Weights of a small transformer language model: 19.5M parameters, no biases in attention or MLP.
Each number is 128 + 32 x the weight over its row's rms, rounded and kept within 0 to 255. Layers, rows and columns count from 0. Numbers have three digits each. The size before them is the row's rms in percent of the matrix's.

# down: layer 19 MLP down (transposed), 704x256, rms 0.134, rows 259-325, columns 0-63
# gate: layer 19 MLP gate, 704x256, rms 0.136, rows 260-326, columns 0-63
# up: layer 19 MLP up, 704x256, rms 0.141, rows 260-325, columns 0-63
down259 106:061176154100097120161115120165155146190090105142098158104150144123147150125094064173145118120087108165145169138174178151116178213158139094090208157143098148125100095192114145129131120122139104
gate260 106:117103057140160124099131158121132076105166090131118173166144077168137176139136138158156124100100129148158096089188133122134088129132132165128149142155094097111152101103111090097086064046121144
up260 102:075115157088113148119152121140091128161099141124085091105189164127132115187183145170168097096158144133189123128135150113141139146144145122092063058132165114155129184135138164093152113136134078
down260 102:132198181119139075160208162165176084151103128123170080081094132136084163152122145108094122175134143200155155146137097103159094156150116092074155086177137157071164157120160149117094143105118087
gate261 104:091140094113121112099165103129111099126109193061109146135169131183156160140149166089127079136200109151076151104210053084126162102094087127149156101157128118121089095102121119120204129126112161
up261 100:140131117132115149138123099121104109150145141123113147122191081146128177126125121143045150124124152148136075184193075130101174114128109105118148124142126166132069095091098152084146122171156142
down261 106:167100118111110097165128142129109148161139137194198150116110137149150168129160165112129117100054147101069155133199117153142186126102114169148044134104137144138113075140089107200189144133111094
gate262 092:182119114145081171113116093068163126143112160153108115112117126121121095127093141097094121153081096126143102047164101173103140133124123145192136156032160158114181154140168141090109189159078189
up262 092:130167105131138158138156126108164090143128127193129053108108134152139113162101178103109090183112091163147100056105116209104096181114196182155134105117104148160166146165153105125131146176096109
down262 099:148097180084132073121110087151160167075123142128129117128162142166149115134094117135103121116130103107199099159120165160128161080152124173132142203079196123176121160085120122084149186138130144
gate263 104:089146111112127172139190195171091117113123103103150201223165162118123118151118116149090109123152133108127116095100124175162139123138126101112149138129099111149129101153178157134098149148074123
up263 100:102180119050166173113127139103104151077169160163119167129188104158173190126053163091133149117164156160104175139058065123108082116091151144124131109173140137092134084165096087142157149088188144
down263 094:173132216090125119142114139118063183131157113184113095023151105111145108137122086081136128079111144152111125147118115076124083166188099086186136164144147126123141107118092130146151155145184117
gate264 099:169148130139103160157112130114160124095126098106100099125083097119125142088125103155137202156121157089157154106162100080222072075098140154178105145165139135132049125152111105114121113130151110
up264 097:099106159129061140147159137126063171126091123137140117091075139125103163122168147071158092134173136138133105176091122182156084115147146109158179107112066100116180123100086124112142133085102181
down264 101:135133133141118144130144137089142085087160093186135107204144100136095151122203084127121142160154129097067130164084138139162132125131082111104119143150113108168054138085108146154135151098102083
gate265 102:123128084153122125071099077137077115151172079123097124109174135173148094141122098120134039118092120155122139106182121201140176118112093079112119106089164121160133115170148077109104118088162076
up265 104:095120137034139169174113145127111121142105110073170107189056068132184086135141087118194123105141095065159124156071193109193148065091120153105196175161201123127141113139098141135136107101132147
down265 104:123021099091187180133160111129099112141096145135152156137103119115155105124147096153137117143164103067153150149115187127106159106167146168157132122145143098106170118138149115122176078109101191
gate266 080:143137172145145102148121146051142124111150132112132157172162076112163122125162123133161105082160098124128148133114144094105174180110134119083112148042135149085093142135127121141053083138079122
up266 097:139146162138153104141072080142157102130095135093162120110146155170120179146121122149110114096151126138143112160125123151086111097106122169109079159085161180132119105107072132141134081186068077
down266 120:095116159114182155166141146111123100137141074149125117086170152149175187135115145101088138114182135174175097183160110136122057094126093168088132099114144132157165066101099119150121073153146073
gate267 095:095128090142145104161119168117163123175123135045127159101166111167051082165123133095113149129175139088158125165120140151115189148172128057206146163127138145159167148109179181139146148104135168
up267 100:141120175105124118112143123116142151111129063144127129154146154104134110152086099145137147118069126145152164110121134190099121088096126071117102080107157151114109157088033118157073102127123079
down267 098:142117153167105143081164090112140144113108129090140108169123152105041100088057126157183133168063155091108121107117131142115124122155138168179114137106133092071103107117101127130092093081128153
gate268 098:088067134164092154111132121142174043114133110103107128121170104154087145130082147110100107140069109120097132110100096178177128158081107108153182123121120100157145117097139077153146117111207224
up268 097:132119188155134169085067126068105133104169134125117156117106083133100111088131146086103141123110081113145109144127154155145118143147095129119097152156139097118106094079096135183123176166163164
down268 099:179117151102132130138083146063113156171169060109111177084098115104085096106147149184116131151113166148125146082185145151110117119091112147105169160159139060104139111108110141170140111105152143
gate269 097:116094161135105071136117169157068125061185139148134158092198136087183176124162182123205096143206173163124123129127127084113144140203153115184158121143132119126141117137158147153168084097125202
up269 106:140154098107132092155095107149165184091143162087165096029136124133107150123148160142125126130125129148053092148112142097141170072202157156098086119121111073097136118121099133150113075133129099
down269 104:123095124143094129084118149095120191090133070164075160097136086115156114114178122136142144118169137127129080137177151133141114103123134163179165147124144137184127159152082164106087181164135125
gate270 100:117088148133118098097133138173048114094137141111173084165120133102084118125133113118127151064113131145061136148109064107160160135126111181103119202106139106134141124172101110169170146124153130
up270 097:123120132126135195135091175156085143129099148137111119068100134133132086170112089090113140142095105124072133134179145164097124065179149141148142066159130146120135206077105138140155086102148114
down270 099:160145142065161129078145146081149111112079087114174133073128144055169088128104099106076123163173152109104162114133138110132115125125080137167118088136194101057140129128068157085148089098150127
gate271 098:153178131199085097138167173085129130152109093106129179186154126101177156152148136168117101178150128141117126160187129075137109098117127132156089166131132086124130108113101072159099138112164142
up271 100:162122121110087061169180142112055164151127113144080168126130104089155123219142083134099142156107133125157152111153145140064082158193156146153129084094115081062148152132095102109053143100121150
down271 102:153114092066070127124125091163192126086105119112090092122144147141160138095164166093124131124175161123125084114136151139120155181120132148127133095144112077119210212105142085097104139067106071
gate272 096:116189164152111103104119134086124130129164097113091048067130134072134104111191140156088128166162078115127146149083142116112173159191110057108093123080077114125140116094217110199130102164116096
up272 099:116152146110086135145090152128141130130091109102151184146077115130168086104082156105125061153077155063144173202128178108143168144148105113158126169120114120163136076184156118121104158154161135
down272 102:078058167133078120081160177122103091130138144132159120061165133109143180101120139104140165087177193105136134092088159119166124126134174070095133138149101100123129085181118138132194139118132107
gate273 096:153151139061094141105111127161114186138100125175089117134159101107130117146160087150097137099161135145160163100114161112087116135108110098169063105096103127098139112099130132173120113131129144
up273 099:126125040115136122186165097130065134132156153140141112118138135108065167111091175157143172148115138118127147114193140110150108150109178149112126123100156132137119152173155108146141091200119171
down273 102:147148172190135153113119150162105117120105169070121114108143137147135083122184145098111128163115106101133129137183142172189230148119162145090126073146091150084092066149091141105102105104146066
gate274 090:202113102136173147111157146082147207185137114170185104140188118164158106085130116156127199099127152068199162109171148137150149157114118087142146146130189141122149127162104098155165176167125086
up274 093:145090120141032184116125117147097156105173113126146117088068117149126196137114134134070098141135112127139109103080066143195164165142111087175140074197108105111129111137153118109134154136116159
down274 091:090148118097171091135163128191081031141115141144100117139144145133102144118071111089093124113110110162124096133176153133110140143163162171084141125121120115094104134074134098151084129122200095
gate275 101:128134131078120081077140134128106155076067132109102096142140127184145124099158090118160087155144098111107110079111119140080089116164167121173107205163089140169112149130121150134133124100105114
up275 102:044139082188180137122086143140104168130059111127079128118119092140132142140152149133104143138094140101130099142162092145165155128133154168154165115106097100118128159068151159130190157102116170
down275 105:089107123163133096081130111128054140123093164158082133102136122110133137119180134071106114063152193085169106070120193189138172142138126157083138130151157152049176106122149165147169105093106110
gate276 102:086213127155201095111110135134097125133150156142096071099082079135116089147127154125138113137086109106100130079100148119171131074144119127128113103129104159085139120111142129161083153142114136
up276 099:169084060149134159180162151152146176131121089092206123177083194114114170147220120115133174153152111131139149175163110124098098136098130148173116153144157111153153176114221157103133160124186160
down276 096:104143083158188098119178094117131104111117156096119127191118143117127064110102184102115071190064135095118175147100108086182136079124123128128180089121119160101117143122139101127153150101102118
gate277 087:131166138153160175174154161130084146099136121133097151186132133131137099145117155087127102067125097165136100170185138150106079192127121148156171143075153154095146136116175142176139110182144182
up277 091:080110199121099142144139159162106085149092086147142116099133139123130050084094143174150211116115150114184201126077202085141175134128118146146132115127116189255093090160130140133143163182108123
down277 087:157124097134121165178122145126169129097137159088136136145143140110131083119186136115106136155141177156106110104147122107108170122194091161159115067112170095115144124137076129101068187072058092
gate278 100:103090124123063034107136152117124118131097134142184084114127092143123121118190175090167130131153147176148147203100102115146146153077131140107184063174143121117090080163134143158186122152173107
up278 098:106146073102063077077139167138205101154077100144128141133178082097138091152150096176117152156137154081105115152175174127089176116109150155118107145130141113121123056149142092112179147088101136
down278 102:060094141128098071144122139121129060156096125100115094155103168104218105101163103110101172147117136176156081218138170111133078134075152140112119102085102175138077105125103140145152121165140116
gate279 098:168169142174078140129103115158153187146149106130170080131130184125071153113156139133094085118080100175151080134145143108139117192104191086142196170133155128092097108112128150090200128170104110
up279 098:137114130085140120129092137101133112115139177141106163129156188155141101111161101076130112148091146180132108138072143074166115073146161097126077118116086129170146130113121166105090121023166176
down279 068:177121110134090107105096113107124177129155114127108157119089129165126164131166161107137149137187067126081094170151103196117159179143086137156103134118166128149100068143133094068136122181076141
gate280 106:088124116188124169161203107137146114092109123118075106113130062137131144113130089136075117176100154093137204122140175107120143153166142099197181172122136191170220107160127074121088132141134137
up280 101:066143142102145130154181107143155189181128114147118105150120131134137077131080101132077152197156200095126136118118145145112133146169072170107161163115119123171176088145090123092116162109127185
down280 103:146131153124196147119088125143099150171117151159169161124095137112101163184090147076127133131152119111108096103125157135072132150151089122160161103130167164105177094124149144075112076113088120
gate281 105:119107178139127159128105085091173152175159075104077146141125143154122129099100089071152136111148084144116138110188137129072153157127095114081145137155162135114152081094109047113164173147129096
up281 107:067129120151147151091142117139148091118124179135150117042091136188125130062091121135131084108071073155095175154121122127161167157186139115128113084101166102122127152176162159185130115079126167
down281 103:105110092155119176103122160199146175069121103144116138107078143113124150131145163118148142081161118167153180130144060080096099158173199205149132114111155117171163115156157163098071159113133129
gate282 089:107193105156127126087142157148060090093199107124103108100158138093170136123175125087148135126171195126111135139134106069133198205100135077145126125167126099159112151144167150092128078149131073
up282 097:122084087141120144140138101083088068153104133095144132179167086153100140086163194205132069169142113085119065078095151132167119095130162133099154122115070099071143095119094131211138091060138140
down282 100:147174136143122083160049100084130123145103102152099170150123147155150099102172177084126149184106056088138138129103087116151080087068154211149083128110066174200140120161131065175144139104072130
gate283 096:125132188182155050064091165090172187044138145136127134114114148091122111121118141129113107164101116095143132102109149122137205085170122208126089133222122153166181051129094164220149147138129162
up283 099:154174103091125117104174153163183152158098188127169143086128155134119147156083157142095110154094083149075117094082134139151177116149166126145119127136134105078147215085069084078119097126181129
down283 098:160144177109107118116144094121071099117133111100150168062150141192131063134124030096091192096130141159112090137115077125128158086096122095100164143111083124152109138138094171164139099101100117
gate284 104:118102148128155131150128176135097140193121095165126073115112116163078211164103103118137038144149149103116099137143107092123146102136140143105094089117063148061100153128105147103107132151083114
up284 099:097069166165069109149072093113118150149151124152159177098108113129125125109133146168198152125114127135147097137178152091127110129093106113146155135127079167112163107119143119122111188115139158
down284 098:155147113155105114090110076125133147200131227097194178121156145117137144069122084135104154095120156114118158110090151154121133175163164138086180161113096094132090054113179122148161083123194115
gate285 099:107208153202176145138159117130207066128111136159171141127136142159165122193126056120124087109122128141080135128104127168140163117158150208153090111168170119142117112093121130141088128118126112
up285 092:162121207150112241113109140151157046111108116157185078097157071130095123111101089123092178150121083150094110183117097165134114143133110085137130146172144109143127117190144103176114176124085131
down285 091:168104172131105042151118084123177139087159142075101106154099144120166092118133126156111048168150165146114109132153124061085132120090145136156082093106093146112073104106122121122170120184152095
gate286 100:156128164148069117125107182121154092123142162090112113110141119118176129135134049132074087147128121093139159127115115165134092125123136116096093163122144130110153117169183190127148082061115057
up286 102:133154065116065103104141184099112165164127104123185109095188133122099121104109156134137120130134150103118155190192110084150116141149155135128089161127160157167091122123092127146083129143103115
down286 105:098099117143055118167114101145096128184140116130102117092176121124133093150135150137219130098079130125085106148180120070163129146129125143087114114113150109185125072085194110159052168169119145
gate287 103:126119084125123102127106076149151111145112101158121059136127163155164074204131143128155089061118154136166139121141149153150150147102139124127156109095105167116137116157128153103072129145093115
up287 102:221112155091121147122102103122162108122148157144101115176140114211150124163088118179146068123120140104159137095072110133189105054165140094153176100098205117120085128098148208126125163128161114
down287 099:155149144116085100114150162119125125156171079141083094106154164151127094120118156172133145070104115109164159149093140186142129122123124156103098147105164121133087113161143106114145129165124142
gate288 109:137116141112086100052201177155130125077136138208135148129108089132147150149134097137153094141159134106151174117162146170081136128142152130071161142125100108135116187159116119149094121141127169
up288 105:088125171147169131134087138107103158132108131080101106116165118152105117155118096113121112089139133126182084171101133142126137139129137129131103162158147177122134134127129106195133116129093087
down288 109:110148081130126102156153057133132145090109107141120155135142129170134131152138141158100137076199097104164112090098171116166116169131051152122126077146185141116122129134182130112102090163128077
gate289 095:125144105129142114077166129152127123099115114086104149101208165114143108133099124123187113111115141164137104100185142103145141100149139128144132084184123068172118157109169118126107090112119171
up289 096:133067089094122102062166058173139126138106111133126109122143171095104140113207137135078071109136156158144098116171144124124137101126116167085110189177123109168110101173159127169138131159172139
down289 099:128125155133127145092113081184112227087174127198162079119089125118114154151178126088127142088107139081143096169112134107146154092161138170121148136111124194095111186110073148114126194136136144
gate290 097:132171126153149137147094152147122149095150149133142153108120152171142074149150107119034095143123117096135117111165166111105074114130146146126066152229115142128073165187099099190057074095122077
up290 092:141103104163125129115134134147095079160161167124121118143153090204133171078170144132139150147152182151174155128199099132077126104112116126170099113121156099149106164058141139111137119091147145
down290 102:153146137166116191128062099128151156156146198179153166133142124163094121125092122138157063182131149141109159117113134103086075148087081180130116108114157119148118099094131158124122151167121116
gate291 104:120158091092164137186125178084091171109071201104105073151133111162140134088113113147066174140095080104116122143106132117108145126098141093184071069101133110094099145130165120110171104150134146
up291 100:094134160167071149107151077144108094134175162081146151105137161135147105098185109184187107136155132040169145118143137083131112144161099162087125145152201098189155115110104139179125117060105081
down291 106:136099175141118145117152126170094184153122134089132131168128089122162180170127116134115100140134134153128152189120115103140073104130125130144134177221190103141110153121054201132129134145128084
gate292 102:104179110108119077128140132107074144187111175114080182139086109178088142103091100093170111102148133149144158111114172096144160137179137166098158108141158125079069089161147115126056103156125171
up292 102:135166086117116131100066168085124064085146121135192177111111057106175140164081159120169129125128132106162138075104147157141139158151178131128109162101225134094102156114078175137093142111078132
down292 104:141136107138138070115123158133105162127164119152100130141134138135131177102145086132113126139124155100126156179144137140186103153151147091114141147117153149095120155155153108100100159137183170
gate293 097:119116091135146102135162051116136164112119185170123112132157117105116095187138134160110135118094106165124141134135098163154179098145127159172097126145132120086136122078092151136098132097128100
up293 098:136085111154140126185169087059132138164084132113143125121172157146084151137123100132097138121128126088147176105145157126168159109072171112119098100185185154085163105172137131125100147112109081
down293 090:119152153101100138044087148137149141173130099163125177121110146107151099104136099063134151095139147110113086110118116121152168158225145104081192105099122141149124144148126134093164090155116151
gate294 100:152039078166189158105091152145110165135149147131131091114149095122134033153177049143146120118071150070104155132103144165079117118118122163122117153154164093083120169129155149154100141112101106
up294 098:172208093192111142179114137109167095109075099124065137130096158208156157089176162182106099145142187122121118092135165099214119143095148083158157085114170155146159097173155120125121169184109132
down294 101:180098194096099204121136144143114151157109098193130147120117166119133113214089134106085099145144131146162143104114097167071153169115148109110120108134083119154118092155139147097141126115112146
gate295 099:111120130103159132159093135173123089117124117163130109103138154129140081112148148079062124098084128125137109112110118196180173136095185150143150085070158109178137131114123163085156171080148120
up295 097:098163099148167110124104081141126061127134085178133157084136104086133118129099111117111130117141117094102104142117130137144171093149158093150096116146068078108111107128064131187110081136094157
down295 098:141103144172149125107150097129179089118109119192151061149185147071121114133150134151025169130111157103094079150136129117104155149099092084166109104118084127120132219124127174082157142150147094
gate296 096:094137122094109127166071123080171088103098140146110096158169093125158117122171133147145106123150144181114184141071108090131127129123156069191129080109164120170156110131106149092100171076156147
up296 092:133124114149113119205116140068099102130132161144027125133168185175140130147115113102122174134112141213101151109106123125127144128192157085213168160118152112149165081115108171190107162078117058
down296 074:137070053120126149112179151151059103098129116104161069074137087121134108144053121195069133132101190135110126133128105117134133117135139173092122152145084106133175110155137079133062110111126109
gate297 099:189189089086146108132141080146130108102102169115128153090135154114127136069174106121154172089161125090134148133134108133161108066136125136108169155085201131128098129137142110157091114087156082
up297 096:135144131099140160146143084135105177142136142090147145134103148099124114125179127193165156164125116122097188122128108142142098129086111081137129109178171101093098115140147154107134193134130149
down297 098:081104166105166050104123156183115153107084045162063128145159155119130122141157115105157191082095120129155149143136091094141136145183157169158105135143122086143145151176135140063136146144104143
gate298 096:138161181107123123157171132087139145139099199142106121109104169176172103106147109050160181151154142167084132113097141148085204151116014102117068092165178169122138103165131150132152131129084138
up298 100:167084157124161106158156121143167146166078104150131207172103162149186105175132078108159099088128125061102067145158173166125120097171083109122138126190155084086102134125148120119167104076112106
down298 097:124145129147107137171145071109141107072059154163092138119161159129165093098129137194122165142142137099107071154162130104152106154082089136123116123148135132146164211131193191176126131170200144
gate299 103:114174122144192104133119122161193129182141112086153091143121167087092144119087109173113166109126135080080102083096147178124108065152081119165120123107121148157101111116103168085153156104097102
up299 106:173150105061145108105115076150179153106135103118102204134105137118154125117106168110183151148122175183180142177138126138141128082054082087134148167176115147082109100157174080149142098106168130
down299 103:158121120112175121112130151123129143167139165147154119170154134116105145116096096150142160123157130114144144093115144146142115122164141153185103056074171070121119102141103163104136141089131118
gate300 100:125099113193098125185123190086091130077083148116116121146115111125104103125176141086159116151160151104159143147172152116123171164164129092121107114145092114097126145128137090142147156121113140
up300 103:119058123079068100192094128133130134107106114093093116090029096133093110120121136147198087056129140090064033163093133111088101115130093109139164115112126116084073146086182134116144150141161097
down300 108:126114173104134144124062136141088037158056127145138099116065110102139116096114145083120085122159157175147086135110109084106191122160175164160065162122192182139073164091125154102193147194118089
gate301 099:154127054129089100128079117139172104114192151085112110126127107104111200127147097147142154138103113119138142136148185148116128085152124116153129095075093132198130168113125152105136158150185136
up301 100:149101114134143167146154094141106184121136123128116075110168111092139119142131124182065065063184167133094164129130139131091102136128162115117137127206104131101141158114075110117160185182062131
down301 102:166117152161134134132101088158149139200089153138143167166087110173102119145106157171108114120102153066099158124117039138115107130138168133082089112146139150129189127126094091180123191131126127
gate302 098:115097115172083131138154129114127123137143142103110150109096075140096128116155104123117084081072073084091131166206129139121159116154140175105177069137135061093112113092105139151116142216154137
up302 101:102129077108105156179102130116123124121143143099169087098156176158100058087133092093084175204155146107114113163172177108138108138125141118196081092150137126129190141081181152154130105125118076
down302 106:062096107155114115103138153126126145120136166114161095127103166166213054153124054176078110145152156174141151117128105137165167165140148137103127128165107150145154080102175157137199157142160139
gate303 103:121093056119118100124160150092177125166101147226178140121096149071141169112121152145133127156127119146082168098096162141215163228121166156164134128109107098092076173108096065135122145198119173
up303 109:146173141112166105132175124081094144127178143084113100144134190118147156148154047167119147115146114114113136090135114084093151152100104119147159162134127153122205125120103133138136086102154086
down303 114:134120103171202095091155140186059126149162155113144133136169119121166141182181105140129163157106164072131179168101084075148134141166104076108168144126063128150128150067142121052155179145155125
gate304 097:083079170137096167162129089112091116129095152117174142173155153131153147128120131226163100056164111127188124210192094155172098125108149147069098148162149186063133133108131189131174092130093161
up304 094:096096161117157090155143132065039082124190133168132101120143148128161174176152123149138156130106112139213085112141153141124081100153174094120127162156085129130124106140125125089148151144163107
down304 089:120109140118081109168150155138065150097119104131105132145140131121101155164137207134112109075174134154075162158222097126178122199181119096125143096123185104097105138154145161188162131104081154
gate305 106:129134164097156078093121104122102107114184137157081201193095148161171173138174073150074135098130112128153182095136139093078116141137069166136104087087195093113119176147096099063098121143120047
up305 106:078086080122101171100103073126092097119127177094164089097125139124181159117094196133150149121106095101177075086157119182129100149162170147120119105106045154119075115113125167179133133102145168
down305 106:135090114131088134103114077050154112220104116097183086172192134137113089131076117108125150119102124128116092016100146128165109169107080196120195085122068160118134138148147170091134134119091176
gate306 103:115137112101110145124116097125158090165072209170090081086135149150102133085154164084146158130127129165115163153103147128121198139144104129135116134140088170114205150125151087147172167117123136
up306 103:097144130123151103117133093162105072097102118077137124143099086108101127107111125075158157196172117151109206072183099183118133162139085128127122161158159147103170126124120121097072158142103133
down306 103:106123118139093078063115158104114197194156127053138139149115145129132125126146095101100097128122077163187125196111109125182187146147133135149150105096139096089045101134168155113106158141152120
gate307 116:135108152122114145130113137129180153161128174099140103163102130149122125128104156106203098179077083093131141139124151096176167046092133154102096152133098109131187133171105151162112083111099136
up307 114:124133133217143116105149153126071108058157129076123213140103139137167144147087081131137179105162170120145078089110136116129069165162159097120098125104146126144058140117113064131115103137152114
down307 109:167139120150117120099104187117110144101142149131168164113145156094181168141145087134132141078171098139053114085132170170138084158121167112143100107087144161087127117139194178136115145137168132
gate308 088:111098101119159108142133178145132148172163115158112050124129112110140128093099085131079194132161097140135039149134161095139148088094087139110155120166088082105163163164138134124120156152123060
up308 093:113185083115142173107095141100128180144153053140159092074150110168141064143084101212127187108167112126084044184085126109147119181137068107140154145101158075130077172134140131108153174134106080
down308 098:184125091108108095158051142095128173134154151167141151159096061099152080139173148143142098111092162148181106106145178148147128122123162108113094132096214186161140119112195123147114096109173138
gate309 104:178162146167130151128122120137119124140126122153097102177141100133052102169085146141135071190140107114068196135121141149074124124155101142096137146093235110207089201115193108115154107076189162
up309 108:081166097113104108134160148102149113156115074110082126121102134158162162170180139127108137169154127066083124178170167134140152102126092141137081122069063115112158143192093096088096164124149113
down309 104:058055122113172165111174105094143199128155129137105149171107159137176095118161129155099096113137123138111151165121136101133127100157115203089059116155058045150146215186096114156180176128089144
gate310 102:104137135112109102108125132072140118162137085109063147166167113126141156104141113153106100139115213095138067121120125132180099113165103138168162165120154157129167103148145124151216153058085126
up310 099:109085211135096157175106071159084155147165088158085116095153139116109123149072154151118095191168061168194182157164109159139080135193158115110131190142099164036137151175138147123049156135095105
down310 098:084053148205152170135087111109188081126160171070120144140078153136165200134092058124171072103141227126124147130082092091122162147089136129074106137115096106122176133119128140143147164137154060
gate311 098:121148063158151087096152170105104116118136107169140074132169156103156122114147113147084132121130114078092154082098200087113163150157145163121090150154144095164089133128191203095129149096107096
up311 100:107122127115123112107189127134145123030142147121143137129032080111104086102189103105126125140159125141128109140157139127123158144134111173164140146089128154070134065132113112117071144187162084
down311 100:144172145113149095090100162141124147067137124104186105122096087160068119162125105135125107137110190123082118148148121070100146150104144153117083152075078132106127110113110092163057196118106112
gate312 099:152135131143134121083102096136131161082157107105089200055106145189108105131134117104101123127182103102101104190158145131166172084129151154106111184155175135094175100162106129131097112102130116
up312 104:110089118071129105165158120109113164104177162129112156132118106172119107091137121184157148132099183129137107116085077158123062120044096155159108129128122148167167175124158158115125117154132154
down312 108:081169114130084149162120114152167099115127108077133190058167138174130135205125150139118170109132124169184127137150132112155173115141130043194113081182132128134096127144058067092169102080116152
gate313 092:151092098134108087097157137137139145099175115186091129127127192188179121135090121088104140127169127085106094125121129105097163120148086096157108129107110169146154130197130189087165141205108121
up313 092:130135130144100119087081096141097115120119136142089081143048080089193126115136124086115131088157086119149152145107070198120155182154120082128142100103130103139158083124120099123176091188143102
down313 078:088123130134170119136143131121123142170098067120206142120149148112095132123062089118111105154127131161129111164108140110116125117132115140035157156213145082118097115135168125195096171120123092
gate314 096:164167134179090134169090167124075160119163130190203102142140157182161139085090189124107132142139131096147133095111114129171172117098173150097137143137163142129179147053167240109205203135184102
up314 093:114110158142130154148073138116121107104116114127190141099105083136106140081145060107131161186100125171098101110166145133042089079138123121136153090104119121062086132133126137134171115152176157
down314 093:152129170100105168115095105080141170125120115154132166201105105150123165091176134091108146142119123114073097104187120169078105128139091104230136127166116127183137118097110114121130127139153147
gate315 091:096114099152100123076142110091193097199129153162097059126098115154114098083158129142140120090167136172115134143143176093143094110128133136116112072176118138122216157072076096170148197154142114
up315 105:141149100140151169159155115134033153115142138108052185136152113096107146152096124208068166119110097118117177108143159107126095120101163141091105109161155108107078113114079057122155110083131147
down315 102:143159119143106160145156130167113133141195159110130182154150138103148097121116185173086171094123127163073142095121096144146133111115098073125144102085150167111086131166121090105137079116122172
gate316 091:087169132128147128120127046163120178140139160182089107114099077100119108134176146134166102070150136118150128184126109148117112157089151156118134130078166179151077134103149132088150124070112069
up316 091:187103105112177179090131150105202153133102101092094132145121093167166114175081144101141151131113144096151166104135106127158126134152136132104092139181119123152068148144118108078094137104083100
down316 083:113136127120109106133105111114103152155141153159107183182078081134097124157182155102118078094210066119124107111081114102088108142134165096186166087109102134119137117114146136115140132137102137
gate317 107:121095096096133076142165170125081116136172191138119072117111101141153078120150139138060127143081096068119165153148170107134118064160134083143078113138144114176098076078228101144143153113076158
up317 103:115115090119113112089124119149139142129165165168130127146121136171172149177141098139126076113096124131125113095141136113124094114151127146178156065083116102108130200075135113126104106140112200
down317 101:160099111207120143195133163123162099109094141142085112145085157131191101085155160018104111118118091149107097167203152150129145179086147135130106188184119111091116132102122108108163151153093113
gate318 089:147137093106145144098111101132103127146174103128145093157164096104073113116179152129067143143096096124099139067166115091102127168146107102123147117089117117140084110100142111053178118144142203
up318 095:134126183107136152128114159111116080136128077123134096141119160155132088104179079190170199087081089185097098154142169134111093152077074118168097146139115140180160166087098157112128088156078148
down318 086:140143080125134147105173171145119124188104156100133132134123129116107123157085127136081174188156107203127143168086111145110205106190101126158143129146092127175070099106106184143166162090155087
gate319 101:118185150157113130124114094118164135090101100107093106160150107090205114059104126154097023198123080154097128142139126125155158176156136158129131080112184079081126149106116165109128124102120128
up319 101:072115111168093102123119103162173061098148109090134171141129148124119160112191148194125164161138110139122124117105173136169139103115127098118129064097129104137094098097159118134094113137165109
down319 102:200122104134136138117134105144068155164121082122188170116178057136115140176113135134116102146136162092177151132109127122074128091165084188094118085067164144167064172155123130140165123094174137
gate320 097:080087110175162126154103103119082072118149112103191185098119137130178142155173175119079174156116097174128162120134128156135100087161151085118136131151152076138114185124150137068116177148087094
up320 103:114069104143158168113130102149171190154151059063109113099112115061143095186125145151104131149079080096133160109181146110102154159110079167152137105110150132120106152117111179130147161124096180
down320 101:107111141144109144117136158120061150123075140116121122137112083122140134108113107114120151143113105157150168076116095145085173148083169036131136146104090155126110143104127092140193160087080112
gate321 094:120138164129131092129092082077102102119108156147166094175153158119118150138138136094128139154159136132172090126121111129137118125064130134109173151115096114081184127118093175145119135111125145
up321 099:116127044094194137154166152067136100116177081156157150128140171139074146099185155092121141100136152132150147153118133181111062105155068153198125102077153113147129075123147135135070091153109117
down321 100:106127182149143115115155107170069166149179117211119154153075055154117175096129103185122111119133133149108154117164120114145093151135091143101091168040196178097132143133212103144154133127110110
gate322 098:114123144102140063142099095090094169086188085102140158108116201114122121165141207110085118094128163182056158102138133137114116127112128136110121151079095105144161075111130139108131144095127161
up322 100:124131082159141124142101093140123143112098126135127103189125126159166126151121192149141084122158155119125127128118109153165103079135131083086106133075112079140114110210109183136131055136118128
down322 096:124143072231165115088092124161124121071161138180130149127171179109096155117106122142150148131093100074128171162129183130102116107153064109158110108084086114133128118143106105053143126116083093
gate323 094:188139121133066121138125131206089121153105164087108144174107075144125083121096147089172126134106148150115107122096095111198093124072129159113124149097134133118172114113147184099157144116114145
up323 094:170137079088185131137089184126122117116127153127149101125106079099076139175141151157153130143142192115125131132115153169138137126100148100157207089127125158137091089128155142090092119151126108
down323 085:125106199076126118103124187099153065175099118131109214141076078118167105125128157097134090153088118122146097104137135154101128170162138123143115117063117164157124133101057100114111130106139225
gate324 104:134136121090150120116153161090077159188175100089126143119111131135153099134141142088144055205129121092206148120147097136097133118148105087102141136184172063200136126140100139185158095147135146
up324 099:097064163130121178138105129143157122141169148155130127128143197104146142094094156100133079123160134099093132133137102081118136136116153152115125129156125131107114155120122077106093169152111173
down324 102:115107080189114084124131151203136146177121121111128106107155101132104174166130144076081126136150118117092106130090130149115082136138108125117154119141140136094102140130108143143181126157104109
gate325 101:120122166118062134155106100195147179137148120133114093189174076117152162121144121158141100157163109080105192147164170145095190065104112130137078093199098140123112139159131171132086146075162174
up325 096:119133165139122155137221183144100136155117092149168153143128137109123078127138146130162149124086111145136101155095093129184108097160113118125108169180085126168089112160132139189144125087159128
down325 096:181183109137187169120079076105180098125130152166113125076073132128084090109155112136169117139118131141158116140180072134105123124154128177142145144116089132141145124146169039094133133130128157
gate326 114:160072095171130087148121159130140160111149088079140072116103137191100107129159128135114084113144079138201082108151141059101112187091104169102152145138140088106133165161174134130126101058102152